config.toml
n_layer = 12
vocab_size = 8192
norm = "rmsnorm"
norm_place = "out"
positions = "rope"
qk_norm = true
attn_scale = 0.177
init_std_o = 0.00534
decay_shape = "pow"
final_lr_fraction = 0.0
steps = 2883
Each number is 50 + 10 x the weight over its row's rms, rounded and kept within 0 to 99. Layers, rows and columns count from 0. The size before them is the row's rms in percent of the matrix's.

# down: layer 4 MLP down (transposed), 1792x448, rms 0.101, rows 1669-1689, columns 0-111
# gate: layer 4 MLP gate, 1792x448, rms 0.108, rows 1670-1690, columns 0-111
# up: layer 4 MLP up, 1792x448, rms 0.112, rows 1670-1689, columns 0-111
down1669 100:59 21 63 45 34 50 30 35 41 45 33 45 50 40 40 47 52 52 52 48 52 66 59 39 48 51 52 63 50 42 48 52 59 43 55 46 53 61 50 36 54 77 48 43 49 40 63 62 45 70 66 45 50 52 54 58 64 56 51 42 49 53 66 48 45 72 33 58 64 39 48 48 47 40 61 49 58 55 59 61 51 41 59 48 42 67 51 44 63 41 56 48 40 39 59 57 68 48 42 48 54 48 46 69 67 55 51 31 48 48 40 54
gate1670 099:43 42 46 45 41 48 52 40 39 38 63 54 39 63 61 56 47 57 47 38 50 38 38 49 53 75 61 49 66 44 67 47 37 34 54 62 49 48 54 60 52 53 53 64 37 53 59 56 70 29 61 57 39 59 41 62 48 47 47 58 41 53 59 36 44 66 65 43 54 52 68 44 36 53 48 58 23 65 48 54 53 61 62 44 53 44 55 50 59 53 46 47 56 42 45 48 65 53 40 46 43 61 61 52 50 28 63 51 51 45 50 78
up1670 096:50 53 51 54 47 52 49 52 59 76 60 47 69 45 74 41 52 41 30 72 58 59 77 49 53 53 45 45 51 45 49 39 39 55 55 48 53 55 48 42 62 34 58 48 39 60 52 74 51 27 48 35 46 45 43 63 34 62 57 31 52 57 52 50 61 58 29 42 42 48 61 59 61 56 55 51 50 55 53 52 57 36 54 42 24 44 41 50 33 41 52 57 46 63 52 41 52 40 38 64 39 66 50 42 58 66 59 54 51 58 58 48
down1670 099:44 41 46 43 57 45 58 42 45 54 47 46 50 52 64 46 36 59 52 51 49 38 31 43 53 78 43 62 68 43 45 46 73 41 38 41 48 45 57 57 40 56 43 64 68 48 42 46 53 51 44 56 33 52 36 41 42 52 42 57 42 22 54 46 25 59 60 42 43 60 49 66 51 64 44 68 39 42 52 62 44 53 57 42 50 64 58 43 63 51 41 43 73 62 44 58 63 66 39 36 46 34 46 40 57 25 51 44 59 56 44 51
gate1671 098:46 60 67 35 45 45 38 61 47 47 45 45 39 53 46 58 54 36 53 58 56 58 51 39 26 41 39 35 59 47 42 78 50 59 42 49 45 52 47 49 37 56 66 64 17 46 56 48 49 60 60 54 42 65 43 22 43 32 59 53 45 64 42 52 46 52 59 57 65 43 48 47 63 51 62 46 45 60 67 39 27 54 52 57 65 56 49 57 33 57 70 47 59 41 49 33 64 40 39 42 36 51 56 46 50 44 52 45 42 49 30 57
up1671 094:72 39 42 54 43 44 38 34 25 53 39 45 35 52 47 51 66 43 56 57 58 53 39 56 44 48 56 46 52 57 38 48 39 61 43 62 71 44 36 57 52 38 66 45 40 45 52 58 48 49 44 48 62 45 45 50 72 51 58 56 42 58 44 58 50 58 49 28 44 50 56 28 68 63 46 56 40 63 56 49 31 47 32 42 51 33 44 70 46 40 56 55 45 51 42 46 41 57 50 54 47 56 62 45 40 46 53 54 61 58 39 60
down1671 093:58 34 51 44 59 36 52 71 59 52 60 40 49 46 63 55 44 30 53 47 56 53 56 41 53 25 49 38 51 51 60 47 52 52 62 54 42 66 36 54 39 70 49 44 64 48 53 52 53 41 48 49 58 49 60 55 45 51 47 42 56 62 60 45 55 50 49 50 62 50 58 59 40 52 45 50 46 48 65 42 63 58 50 69 46 51 51 47 45 60 43 47 44 39 53 46 78 57 61 51 49 47 40 59 64 58 52 42 42 40 47 31
gate1672 099:39 51 65 53 50 65 41 37 48 65 51 57 31 55 45 54 42 55 46 60 39 60 57 41 50 42 59 48 50 63 56 45 54 54 68 48 53 49 57 45 54 50 54 48 43 40 46 52 52 44 80 36 29 52 69 64 56 56 38 46 51 49 38 50 45 56 54 60 64 49 43 63 57 41 43 45 56 54 59 54 63 63 62 47 60 46 47 46 69 44 35 42 47 50 48 49 64 75 72 52 51 50 56 63 51 37 42 46 70 63 49 35
up1672 093:60 38 43 57 47 39 52 57 40 49 62 41 66 48 51 57 56 74 39 64 42 59 51 40 70 34 67 56 59 46 62 44 49 45 42 35 68 59 59 56 47 54 39 42 61 44 40 29 41 52 66 46 62 47 33 38 50 33 68 44 52 39 47 39 44 25 55 44 47 55 31 60 46 45 38 52 48 34 45 24 42 44 45 29 44 51 39 50 40 56 61 48 48 45 45 42 51 35 54 71 45 61 63 36 37 48 61 60 50 55 49 37
down1672 096:39 61 42 61 48 65 43 55 41 48 55 63 38 56 55 39 42 62 61 46 67 53 47 56 20 57 34 26 58 59 32 48 57 32 52 40 44 29 50 46 35 59 57 55 43 51 60 60 43 50 37 50 46 52 54 80 44 57 29 60 59 79 64 48 56 60 49 42 41 47 72 66 38 54 37 65 54 69 50 61 72 59 51 63 43 49 52 43 47 46 36 64 53 58 48 67 40 49 40 50 58 46 39 53 62 61 51 41 40 39 33 54
gate1673 098:56 48 52 69 51 47 52 64 46 57 50 57 47 40 46 48 46 42 41 60 44 49 38 54 49 62 43 41 37 42 41 57 41 46 56 43 48 41 45 61 61 23 42 48 55 49 65 50 43 42 61 56 30 37 35 46 50 39 42 55 47 54 59 52 46 49 52 38 41 39 63 63 60 75 54 45 52 37 39 51 44 61 56 36 42 40 52 56 44 38 32 39 45 42 42 49 61 35 56 55 62 62 62 46 63 52 54 61 62 51 33 50
up1673 096:39 64 57 54 42 53 49 59 45 72 48 55 34 59 37 33 43 59 27 50 44 50 37 48 75 63 37 45 56 53 56 48 62 54 37 39 59 55 52 54 52 55 61 57 39 55 58 60 50 39 48 64 62 39 38 29 42 51 68 45 64 60 61 46 40 42 68 64 41 48 55 66 70 47 63 46 51 30 37 59 48 61 65 53 62 55 44 56 42 61 50 25 54 66 66 48 43 53 62 59 51 45 60 55 48 27 41 56 46 40 55 40
down1673 098:50 43 35 53 66 44 37 51 59 50 37 54 39 59 48 54 47 44 57 53 41 47 33 36 44 45 46 46 55 53 47 41 50 41 74 66 41 57 40 65 54 45 43 46 54 48 45 53 63 38 56 49 55 57 41 45 59 34 43 43 41 41 39 56 52 62 42 56 60 38 53 61 51 57 56 49 71 62 48 60 42 37 47 56 39 47 62 53 52 53 23 55 37 31 58 51 37 48 48 57 71 51 42 37 64 51 54 39 49 55 58 46
gate1674 100:60 45 48 50 51 60 47 67 40 39 36 55 50 57 41 54 48 67 45 46 51 62 48 32 66 56 51 65 52 48 66 46 63 52 43 51 46 50 39 69 33 39 50 45 45 44 57 47 51 15 44 61 54 58 33 37 42 48 54 58 57 57 38 58 46 43 54 52 56 38 51 63 61 67 65 28 39 39 34 52 58 55 40 59 39 60 34 37 49 41 45 57 42 42 63 39 55 48 50 34 28 54 50 60 38 52 55 49 55 48 52 35
up1674 103:56 55 47 47 50 43 47 62 45 49 58 45 38 53 49 49 41 43 52 51 69 29 60 39 72 44 46 55 75 57 38 54 41 56 39 47 34 77 64 53 54 52 66 40 37 65 49 42 70 50 37 36 49 43 69 70 54 40 53 25 55 49 43 40 63 33 64 50 55 60 51 48 62 41 68 51 59 66 54 39 63 43 50 34 50 51 59 38 48 59 53 50 55 44 54 67 64 47 54 39 50 48 51 30 50 66 59 42 56 47 47 71
down1674 105:34 53 58 45 37 63 51 39 49 55 40 60 66 34 51 50 62 49 68 50 30 23 39 52 64 51 42 52 39 49 45 42 49 42 60 43 60 37 42 45 43 31 42 40 59 49 40 48 45 42 72 48 50 50 41 23 46 46 39 69 46 56 41 57 53 38 57 45 47 26 49 44 37 62 39 46 50 35 47 43 29 43 42 53 70 70 55 54 47 26 53 59 59 53 57 67 43 59 38 46 33 49 41 66 36 38 40 61 47 40 46 44
gate1675 102:56 77 38 46 49 51 31 65 38 46 41 64 61 36 63 47 34 48 54 37 40 61 49 54 41 87 55 61 48 48 60 54 48 43 35 44 46 38 62 54 53 45 60 73 33 51 64 57 38 59 68 51 52 30 52 47 51 67 61 59 48 43 47 58 59 43 41 48 57 50 53 57 45 45 35 44 45 56 40 61 45 64 48 64 59 64 36 56 53 47 69 39 44 45 49 62 48 49 54 46 39 33 37 58 64 51 48 48 63 38 26 55
up1675 100:51 46 46 60 47 44 59 52 40 37 60 56 31 49 29 58 56 47 34 43 54 60 69 25 67 48 49 60 61 49 39 49 49 53 49 54 71 47 54 60 62 48 57 56 28 45 48 49 45 44 62 63 65 51 58 53 46 53 49 49 74 42 51 26 47 51 60 54 55 41 47 48 44 41 43 39 30 50 57 48 42 56 33 52 50 55 47 50 60 28 56 51 49 36 38 49 42 58 47 61 49 56 48 32 42 57 39 48 34 49 46 56
down1675 096:43 33 52 40 55 56 63 41 47 35 41 29 57 31 58 50 55 61 57 61 33 41 35 56 49 37 53 41 47 38 47 40 67 45 48 38 17 21 61 43 41 51 52 35 62 47 43 59 59 46 47 52 44 53 52 45 54 51 43 64 48 58 47 61 43 54 44 62 28 56 46 37 47 55 52 63 57 39 44 49 63 50 55 31 51 64 53 53 64 71 49 38 47 67 49 57 56 49 61 27 71 50 53 56 40 29 48 46 44 59 66 54
gate1676 103:52 62 32 58 73 35 42 44 58 50 51 63 30 48 63 57 35 69 64 44 52 51 63 44 52 46 47 46 53 38 65 52 47 49 59 63 46 55 49 44 55 58 59 61 41 56 55 51 58 48 37 58 37 51 40 48 58 51 55 57 63 49 55 39 51 52 68 42 44 59 72 45 48 41 46 41 44 61 44 37 37 47 18 54 47 34 67 49 30 46 35 54 49 29 56 39 44 44 42 45 50 49 42 58 53 48 43 64 61 76 24 66
up1676 100:53 47 44 62 52 60 50 67 39 46 54 59 54 47 62 39 68 38 53 44 46 79 49 57 45 56 54 49 47 45 54 50 57 57 40 46 56 36 41 51 60 49 64 38 56 57 54 64 60 59 46 72 74 54 56 41 62 49 45 56 49 52 54 48 45 70 54 76 52 63 42 56 43 38 53 49 45 49 67 53 53 66 56 49 69 59 53 41 76 58 81 57 45 47 52 60 50 28 66 60 47 52 37 68 44 51 53 41 42 47 51 37
down1676 100:65 43 50 47 32 42 58 31 63 50 49 36 38 64 48 44 44 73 53 58 52 52 52 35 54 59 40 47 54 60 35 51 35 39 45 48 44 59 53 41 51 46 35 48 43 37 54 45 54 34 52 57 17 41 52 53 44 44 41 62 46 57 58 58 47 50 38 45 59 29 46 64 46 45 48 57 55 62 50 41 50 55 55 51 30 53 74 53 28 29 21 50 47 63 48 48 43 53 41 67 47 32 67 71 47 52 43 38 47 57 63 50
gate1677 104:61 44 46 36 50 47 55 50 44 39 56 60 62 47 42 43 72 20 47 61 41 47 58 63 63 43 46 37 61 58 61 69 51 66 45 52 57 50 52 37 58 44 71 39 49 49 49 52 38 25 56 45 54 56 43 39 63 30 58 38 53 52 59 44 37 50 52 47 52 29 54 60 49 44 59 41 70 40 41 63 44 55 47 67 37 45 56 50 63 53 64 36 47 33 46 53 62 37 54 46 41 45 63 50 60 64 41 50 51 64 58 55
up1677 113:53 48 44 43 56 56 36 66 51 47 74 55 29 59 36 72 68 45 51 62 53 41 40 54 64 44 34 41 57 52 54 72 62 49 31 64 72 60 46 49 58 49 67 34 32 67 51 47 49 51 54 45 47 50 30 44 42 42 49 40 59 36 67 52 44 51 30 28 55 42 66 50 55 46 64 52 45 53 59 66 50 61 62 56 59 52 55 43 59 52 58 40 50 42 44 47 38 51 53 54 58 52 61 51 54 57 53 56 40 40 60 40
down1677 110:60 50 43 33 32 38 57 58 55 58 50 77 49 40 44 47 36 66 55 48 54 54 55 51 54 58 53 52 50 40 56 50 48 50 43 56 43 52 53 49 45 45 67 44 52 46 68 54 53 46 49 49 50 42 62 52 44 37 34 48 40 49 54 51 52 37 47 49 64 58 49 40 46 42 54 45 43 55 48 50 34 70 47 35 38 50 82 43 48 53 49 43 59 53 57 44 62 51 59 51 26 56 33 62 64 61 45 69 59 37 60 47
gate1678 101:53 32 50 42 41 53 56 53 57 52 52 53 53 39 37 69 71 45 52 48 50 57 65 50 44 41 48 48 52 47 46 62 56 56 41 60 54 36 45 51 57 55 43 48 50 42 40 38 50 54 59 51 37 38 63 45 48 52 42 40 54 53 59 51 51 50 49 57 51 54 61 39 39 66 50 42 46 51 37 42 63 50 36 53 61 50 57 48 60 64 46 74 60 58 26 65 58 51 54 41 51 51 32 43 71 42 35 38 46 68 35 36
up1678 102:46 52 60 60 51 55 44 59 58 44 70 43 52 53 59 46 43 53 43 69 55 52 46 44 41 45 52 59 44 42 51 47 56 39 42 32 44 48 57 40 41 63 39 42 58 54 41 53 43 46 34 56 49 57 59 49 57 45 43 54 51 58 53 66 41 56 42 63 70 61 53 44 45 55 53 50 49 59 37 48 53 48 45 45 51 56 59 54 65 46 44 54 63 48 35 67 45 37 58 57 62 42 41 47 36 52 54 56 45 51 59 52
down1678 105:40 35 58 44 42 40 48 61 59 44 50 46 51 50 58 51 73 58 55 38 51 34 56 38 36 37 49 50 48 43 56 57 39 47 48 65 41 47 40 47 56 33 64 34 39 55 52 55 61 49 58 65 39 59 43 60 65 47 49 31 59 36 61 48 35 33 47 50 52 52 62 57 51 54 50 49 37 50 40 48 40 55 67 50 44 39 50 57 59 54 46 62 46 68 39 60 58 66 43 28 62 41 62 57 37 44 50 43 39 52 21 52
gate1679 102:56 53 35 53 26 58 57 51 55 44 61 40 57 50 48 65 50 54 52 53 50 25 57 66 55 49 47 56 60 48 56 30 47 63 69 52 60 49 49 50 45 48 31 42 72 67 41 62 42 45 62 55 32 61 34 52 29 57 39 38 49 60 43 49 63 53 57 38 44 46 39 34 47 50 38 43 60 49 36 63 64 67 55 53 50 60 59 41 42 53 29 55 37 45 36 53 58 39 57 47 34 52 57 65 57 47 51 44 40 48 77 47
up1679 096:54 59 59 39 56 38 42 31 59 43 71 44 45 52 48 64 50 56 55 48 55 51 64 55 40 64 55 51 59 44 47 58 49 53 67 50 41 57 61 40 63 41 48 41 52 59 53 41 55 55 74 50 51 46 51 59 60 44 56 48 33 65 34 59 66 47 63 43 64 49 48 59 52 39 79 62 48 59 63 40 61 35 40 44 36 52 54 50 41 57 26 63 47 52 68 50 48 69 58 47 57 52 44 67 43 63 57 47 57 52 58 41
down1679 103:50 42 60 52 36 52 47 56 52 39 57 50 48 57 55 48 42 50 50 47 68 47 42 64 37 55 46 58 33 41 55 49 61 57 32 45 63 51 47 80 41 46 67 44 59 53 51 60 41 53 48 60 47 45 58 68 39 39 52 46 59 43 41 37 65 60 37 53 35 47 46 00 33 57 53 47 35 36 49 55 79 45 54 48 52 40 44 59 46 36 64 42 51 50 55 43 59 35 38 43 40 49 51 59 37 58 68 54 39 44 52 44
gate1680 101:55 73 56 47 49 59 31 64 55 49 55 41 48 54 64 61 47 36 53 58 50 61 50 55 48 39 40 59 44 43 54 48 47 37 52 55 57 61 34 68 40 56 33 53 76 39 44 39 47 47 36 45 45 51 42 53 45 43 37 48 60 54 47 52 61 36 48 43 67 66 43 53 46 53 56 50 59 47 54 64 63 44 60 44 45 69 57 49 49 44 49 57 43 59 45 68 46 63 62 66 27 42 53 49 35 31 32 40 63 39 55 38
up1680 102:59 74 53 76 51 57 44 41 52 38 67 51 46 74 63 47 54 62 42 50 51 42 46 56 55 49 57 47 48 62 50 32 37 48 27 42 70 45 43 76 49 44 58 54 45 62 58 28 73 58 41 67 60 40 62 49 40 48 49 44 59 60 42 42 47 45 60 47 51 64 48 57 50 46 45 48 44 53 63 52 66 46 41 44 35 54 34 58 50 44 42 54 59 63 47 41 44 43 52 47 37 47 44 56 47 65 37 41 48 45 25 38
down1680 099:39 45 61 42 32 57 51 49 58 41 50 41 60 49 46 55 56 64 63 40 47 60 54 38 62 46 45 55 58 35 27 62 44 32 52 53 38 46 50 31 49 39 54 58 44 48 56 55 36 61 58 42 42 47 45 44 53 52 41 63 39 46 80 40 44 43 51 52 48 57 58 37 52 39 42 55 43 40 62 61 52 66 62 73 62 42 54 49 37 53 35 62 40 54 30 42 72 44 61 42 54 48 58 46 57 44 54 44 58 59 48 46
gate1681 097:45 51 53 45 55 52 39 51 62 49 43 52 58 30 57 60 59 48 69 33 50 39 69 47 59 39 53 50 50 20 42 51 38 50 59 62 47 62 61 46 54 44 52 46 54 67 51 45 68 74 55 55 50 48 65 62 76 47 51 40 59 50 61 43 61 57 67 41 48 52 52 51 50 34 40 63 40 43 48 37 45 41 44 39 63 69 40 54 48 48 50 75 36 50 43 52 59 53 45 53 50 54 44 49 52 55 66 48 44 32 40 49
up1681 102:53 52 57 52 62 39 50 54 36 56 58 50 61 35 55 59 65 24 56 60 69 58 67 55 64 52 53 53 40 49 40 32 34 56 62 58 45 63 45 40 60 35 38 44 30 46 32 36 43 50 65 46 40 35 52 40 62 49 46 50 59 47 55 45 49 60 47 25 53 42 55 51 31 50 31 58 50 65 52 44 48 72 47 40 45 57 65 57 49 69 69 58 54 58 57 43 49 59 35 55 41 44 64 54 58 42 66 57 52 48 49 46
down1681 100:63 50 49 49 38 45 41 60 60 24 44 34 33 51 45 39 34 57 40 47 49 51 46 38 43 41 52 47 62 49 61 74 49 56 36 41 32 59 70 52 45 53 64 65 69 54 66 71 54 56 58 30 35 51 56 71 62 49 32 54 40 44 34 52 51 35 46 67 60 45 38 43 49 57 48 34 44 50 31 50 55 33 47 58 39 33 50 61 48 46 56 31 19 39 37 55 50 51 73 49 52 68 49 45 41 47 43 53 42 52 44 71
gate1682 103:51 53 35 47 36 54 75 58 39 69 49 52 63 52 45 61 46 56 49 47 51 46 31 43 51 51 50 66 47 52 58 60 33 53 41 48 42 42 47 68 45 47 79 58 48 56 66 46 50 56 50 53 43 46 70 45 61 57 65 44 52 26 48 46 55 43 50 47 56 49 41 50 64 55 53 51 65 38 58 34 47 53 37 35 42 60 51 57 49 53 58 35 51 44 47 48 39 38 63 58 36 63 70 33 67 51 66 38 62 55 46 53
up1682 102:47 52 56 55 45 50 52 56 45 63 66 50 55 61 34 55 37 52 58 41 42 66 40 56 36 56 38 64 61 49 56 46 53 51 51 32 56 41 57 59 39 64 70 37 72 47 66 57 39 52 58 42 46 49 35 44 40 42 53 61 51 55 34 51 56 43 63 61 47 47 52 51 54 45 45 50 62 58 34 38 56 44 44 56 47 64 49 51 70 42 53 52 52 43 34 41 35 45 58 58 43 46 65 41 64 47 57 45 64 54 45 42
down1682 105:36 53 47 53 39 52 50 40 50 70 49 64 49 44 56 53 69 49 49 51 47 46 49 56 64 53 49 68 55 50 50 45 36 51 42 56 52 50 61 35 52 44 38 58 56 51 57 74 63 58 39 48 50 48 66 44 58 54 59 32 55 40 62 44 55 48 36 44 55 61 35 42 56 41 52 38 63 42 49 69 47 54 55 53 52 48 44 42 43 47 45 51 56 39 79 42 71 46 68 57 48 72 41 46 63 50 61 38 40 65 55 65
gate1683 098:45 27 48 43 60 65 56 42 47 50 46 38 45 45 45 52 57 59 54 57 67 50 58 55 57 53 48 51 54 52 52 41 56 51 59 38 48 49 66 40 65 35 51 38 59 28 57 53 53 42 52 37 48 56 54 40 45 60 44 55 37 52 41 56 36 62 48 44 43 46 60 52 60 52 74 33 55 48 51 46 27 30 47 53 28 56 72 53 52 48 59 65 36 36 40 48 54 41 53 55 46 53 54 46 58 36 45 60 42 41 56 65
up1683 096:29 40 56 60 39 56 55 40 38 56 48 36 41 52 48 66 50 65 37 47 49 63 50 49 41 56 38 53 64 65 48 43 61 43 58 35 48 45 47 41 54 53 72 43 56 40 54 69 48 34 57 48 48 54 53 42 31 55 41 56 34 60 34 52 46 44 45 29 46 40 39 30 57 47 76 34 49 41 52 46 28 23 51 47 34 43 55 38 49 54 55 48 32 43 62 48 62 28 50 45 39 64 50 47 60 34 40 35 55 35 51 62
down1683 094:69 76 33 35 73 58 34 59 44 45 47 59 51 69 55 37 64 42 56 63 45 44 59 35 49 43 43 43 38 51 54 73 51 55 27 57 44 56 41 65 49 46 36 56 66 56 46 42 55 51 64 64 40 27 44 63 55 46 58 41 42 65 78 43 48 51 51 52 43 45 51 39 42 56 44 42 70 63 75 47 62 64 58 45 57 46 35 56 44 44 39 43 63 45 42 49 48 54 63 45 46 55 59 56 52 47 47 54 48 43 64 49
gate1684 101:48 56 55 53 44 49 63 46 44 50 55 59 55 52 54 21 61 46 45 45 46 43 43 47 62 60 47 23 58 61 38 46 46 45 55 40 48 68 60 29 52 58 57 33 56 35 53 50 48 50 56 50 55 65 47 58 58 45 31 43 51 45 58 64 44 48 65 54 69 43 54 49 57 44 61 45 42 39 64 51 66 45 50 55 52 55 59 49 77 48 47 53 39 47 46 49 61 58 55 42 66 38 37 52 30 73 45 33 58 47 44 66
up1684 102:57 33 57 50 63 40 37 60 58 65 46 35 50 49 51 70 38 53 59 62 49 55 50 46 42 39 37 71 59 38 44 50 51 50 57 62 59 35 45 65 52 38 44 59 61 51 39 54 50 52 54 47 31 37 53 40 56 52 62 52 56 52 45 31 48 42 41 55 33 51 55 55 61 57 48 37 53 71 32 54 38 56 67 48 39 42 34 44 35 52 55 44 60 37 51 50 45 57 58 54 47 63 50 53 65 36 45 58 39 54 57 39
down1684 101:48 55 56 33 31 60 73 53 30 45 40 46 41 44 55 36 45 45 37 41 57 49 48 61 52 49 48 35 54 49 32 32 32 53 67 38 32 55 61 42 49 61 39 42 50 42 51 32 70 49 62 42 43 59 54 64 68 61 45 47 35 65 41 43 31 49 60 41 63 57 53 59 49 52 50 43 37 30 62 46 47 59 47 42 36 55 66 40 69 45 43 53 51 39 48 46 44 56 55 48 54 60 54 50 40 47 58 41 58 46 36 40
gate1685 087:83 53 61 45 53 57 51 56 37 47 56 37 38 42 40 56 73 59 50 45 33 85 40 62 51 63 65 65 44 40 72 56 33 39 34 59 69 39 45 61 50 65 55 49 73 48 49 65 39 48 40 64 55 61 71 63 44 52 49 62 48 45 61 44 47 58 56 40 48 51 47 56 29 60 55 64 65 58 57 73 71 71 46 69 71 41 50 43 50 56 45 57 49 42 48 52 60 56 56 64 41 47 66 55 49 47 29 53 61 38 63 53
up1685 091:70 49 58 52 41 42 67 52 33 39 62 39 39 33 46 52 54 48 41 47 43 71 24 64 42 51 49 65 50 39 57 46 42 48 41 57 62 41 38 45 80 52 49 58 66 36 58 74 43 47 28 49 49 58 62 49 53 44 43 55 25 44 60 57 50 50 52 38 45 47 50 40 40 56 53 44 59 59 41 72 63 73 48 62 66 39 54 44 52 67 47 62 35 43 33 56 58 51 49 61 49 39 53 66 40 46 34 33 58 51 49 59
down1685 087:47 31 62 42 70 59 53 40 38 41 42 48 41 41 51 84 37 47 36 60 75 54 73 28 60 62 34 45 53 71 41 54 43 52 52 51 39 55 51 63 33 60 40 55 52 48 62 40 45 60 58 60 56 60 39 56 57 49 51 42 50 42 71 37 77 58 43 58 58 47 37 49 44 60 47 59 45 48 52 41 50 39 59 39 49 47 38 52 59 51 43 40 60 59 42 55 33 56 53 42 52 43 59 63 57 55 54 39 38 56 51 45
gate1686 104:51 64 54 34 55 38 53 61 58 47 45 41 41 51 45 57 55 61 46 59 72 65 50 71 56 51 47 43 60 65 69 56 37 54 41 45 72 30 45 39 53 39 56 62 51 47 52 50 49 49 37 56 38 56 52 46 71 62 40 30 50 52 46 58 63 50 56 44 48 52 46 42 67 52 60 45 39 44 48 40 47 46 53 53 31 56 54 49 51 52 72 32 23 49 43 52 30 40 48 46 53 38 59 41 31 53 49 46 28 34 61 65
up1686 100:43 63 58 34 52 53 45 69 54 45 58 48 23 37 59 56 48 47 55 60 43 48 40 58 49 49 67 54 55 61 46 47 55 56 45 44 46 32 64 63 45 57 41 45 43 29 52 41 41 52 42 67 30 54 63 34 41 45 48 58 55 26 38 46 48 55 57 80 55 58 41 37 51 43 57 40 56 32 65 38 34 44 46 39 49 38 41 48 73 46 49 25 40 41 40 49 44 62 49 58 67 54 48 47 39 69 52 54 49 39 52 60
down1686 105:60 65 44 66 43 58 61 51 43 47 40 57 50 38 46 58 54 47 53 42 51 41 66 64 62 50 45 57 42 42 55 46 53 45 42 44 59 52 54 34 31 45 49 48 54 63 58 36 63 41 69 50 53 44 45 70 46 55 55 46 52 63 66 48 61 46 45 44 38 48 44 42 51 38 60 44 41 48 59 50 49 57 56 65 47 52 45 48 52 53 66 40 41 53 64 37 56 33 51 47 31 44 45 41 52 44 39 54 43 44 62 64
gate1687 104:59 53 57 37 36 48 62 49 47 71 50 49 61 49 48 60 32 55 48 53 63 45 77 48 46 54 53 61 54 56 32 33 32 57 53 56 53 51 40 61 45 57 77 64 70 39 51 49 57 56 57 39 71 25 47 56 45 37 42 48 56 50 52 77 31 45 63 59 40 69 57 41 55 46 43 40 37 54 68 32 50 51 53 49 58 51 60 53 34 39 42 59 49 52 27 42 56 44 48 49 45 54 51 25 53 54 54 50 65 69 34 46
up1687 104:55 41 46 48 52 52 66 54 38 60 55 67 55 58 59 43 54 58 40 38 42 38 35 49 55 57 49 67 52 53 47 59 58 38 30 72 56 52 46 58 39 60 38 46 30 54 37 51 54 46 39 56 52 49 31 50 52 52 61 41 35 58 46 48 47 49 49 59 76 61 37 58 65 41 48 52 56 67 63 44 42 37 56 61 46 56 39 71 52 59 43 54 61 66 80 63 45 42 68 58 55 65 67 61 56 61 57 49 51 44 28 49
down1687 106:38 46 65 38 47 54 43 47 51 34 52 46 39 63 42 56 55 58 48 48 41 46 69 56 47 49 59 45 52 57 52 50 37 61 59 49 47 53 48 54 61 58 52 66 56 44 38 55 49 44 45 54 54 37 53 52 51 54 41 46 53 42 57 70 48 61 45 42 45 54 59 50 31 49 58 35 29 48 31 34 61 77 50 35 65 52 48 46 42 57 38 71 62 45 23 58 47 60 56 42 38 51 33 56 55 52 59 49 42 48 51 51
gate1688 101:59 62 57 48 54 43 48 52 55 52 54 46 40 42 50 37 47 49 47 46 30 43 72 43 37 39 53 31 62 46 44 37 60 41 63 49 41 33 45 60 60 54 46 71 64 52 61 66 55 55 50 57 62 59 56 65 40 46 42 73 44 61 27 32 63 48 51 46 58 36 67 54 57 54 56 47 27 65 51 52 48 38 53 46 67 36 34 44 57 37 50 45 51 58 39 39 38 41 22 34 48 12 48 62 37 37 45 52 40 46 45 46
up1688 096:46 34 46 48 63 51 48 38 38 54 62 47 63 54 66 72 64 34 65 51 64 52 68 43 51 52 47 46 36 57 40 42 48 52 49 45 52 46 47 32 52 44 51 34 67 39 43 42 47 46 43 44 63 37 48 52 53 54 37 53 51 68 56 33 55 41 43 39 39 37 38 46 48 46 30 43 54 47 57 51 50 57 56 39 45 34 46 54 52 54 41 64 47 49 47 56 49 53 44 45 54 61 43 53 36 41 57 42 61 36 58 62
down1688 104:59 49 43 50 43 61 55 37 68 51 38 66 40 47 56 35 45 66 41 62 43 60 31 52 47 65 52 61 62 35 43 52 59 56 47 62 45 61 70 59 39 63 49 55 45 49 44 53 35 54 48 56 41 52 35 52 56 55 57 54 45 40 52 55 48 60 48 54 59 49 52 59 48 54 72 28 45 53 42 37 65 45 37 53 42 55 58 40 39 44 53 42 45 42 46 39 42 48 71 68 53 68 52 53 53 66 62 42 56 63 34 35
gate1689 096:54 63 41 59 62 52 52 43 48 60 45 47 35 50 30 44 43 45 49 58 59 62 57 54 60 45 53 39 57 40 47 54 61 50 57 52 70 44 58 54 41 22 59 51 50 43 56 48 56 56 55 51 53 59 46 33 47 61 57 60 38 48 61 52 37 44 50 48 55 43 49 54 48 57 49 70 53 31 45 48 42 47 43 56 32 37 50 30 37 66 52 48 50 65 45 27 44 57 39 44 51 57 30 43 33 48 58 47 66 32 33 46
up1689 098:69 57 49 44 31 46 40 47 34 62 52 60 63 39 64 62 51 39 62 49 50 65 34 50 42 33 42 49 50 50 34 57 50 48 50 49 46 48 53 50 53 65 47 60 49 52 51 52 51 41 53 53 30 37 70 65 51 56 48 61 45 51 43 46 64 42 55 53 55 51 42 49 47 48 57 33 35 49 52 66 57 50 56 45 66 51 46 66 57 43 48 51 64 56 56 65 52 50 48 51 46 46 66 45 64 50 54 54 28 61 60 57
down1689 099:57 40 46 59 57 50 60 53 54 51 57 54 44 41 46 50 42 50 47 37 47 34 66 49 51 52 39 34 49 36 59 50 47 42 54 45 61 35 56 43 59 35 52 45 60 58 48 49 61 60 49 41 52 45 30 58 39 41 51 55 36 42 42 47 26 50 44 44 32 59 49 67 46 39 49 56 53 51 59 45 45 44 43 48 47 39 55 38 38 63 34 43 51 60 47 45 25 53 39 52 40 52 22 54 41 43 59 51 56 18 32 50
gate1690 104:39 47 55 47 56 52 54 34 57 46 50 43 52 57 40 45 57 49 59 48 54 55 59 51 43 58 43 45 32 63 52 67 44 39 51 49 37 53 48 51 60 50 48 31 49 47 63 58 60 64 56 50 39 48 57 62 33 59 40 59 60 54 48 53 49 53 47 50 30 52 64 30 51 50 38 58 50 54 58 63 44 58 37 52 53 53 57 42 56 59 73 42 50 44 44 40 43 50 62 39 35 42 30 56 68 50 36 41 39 72 49 60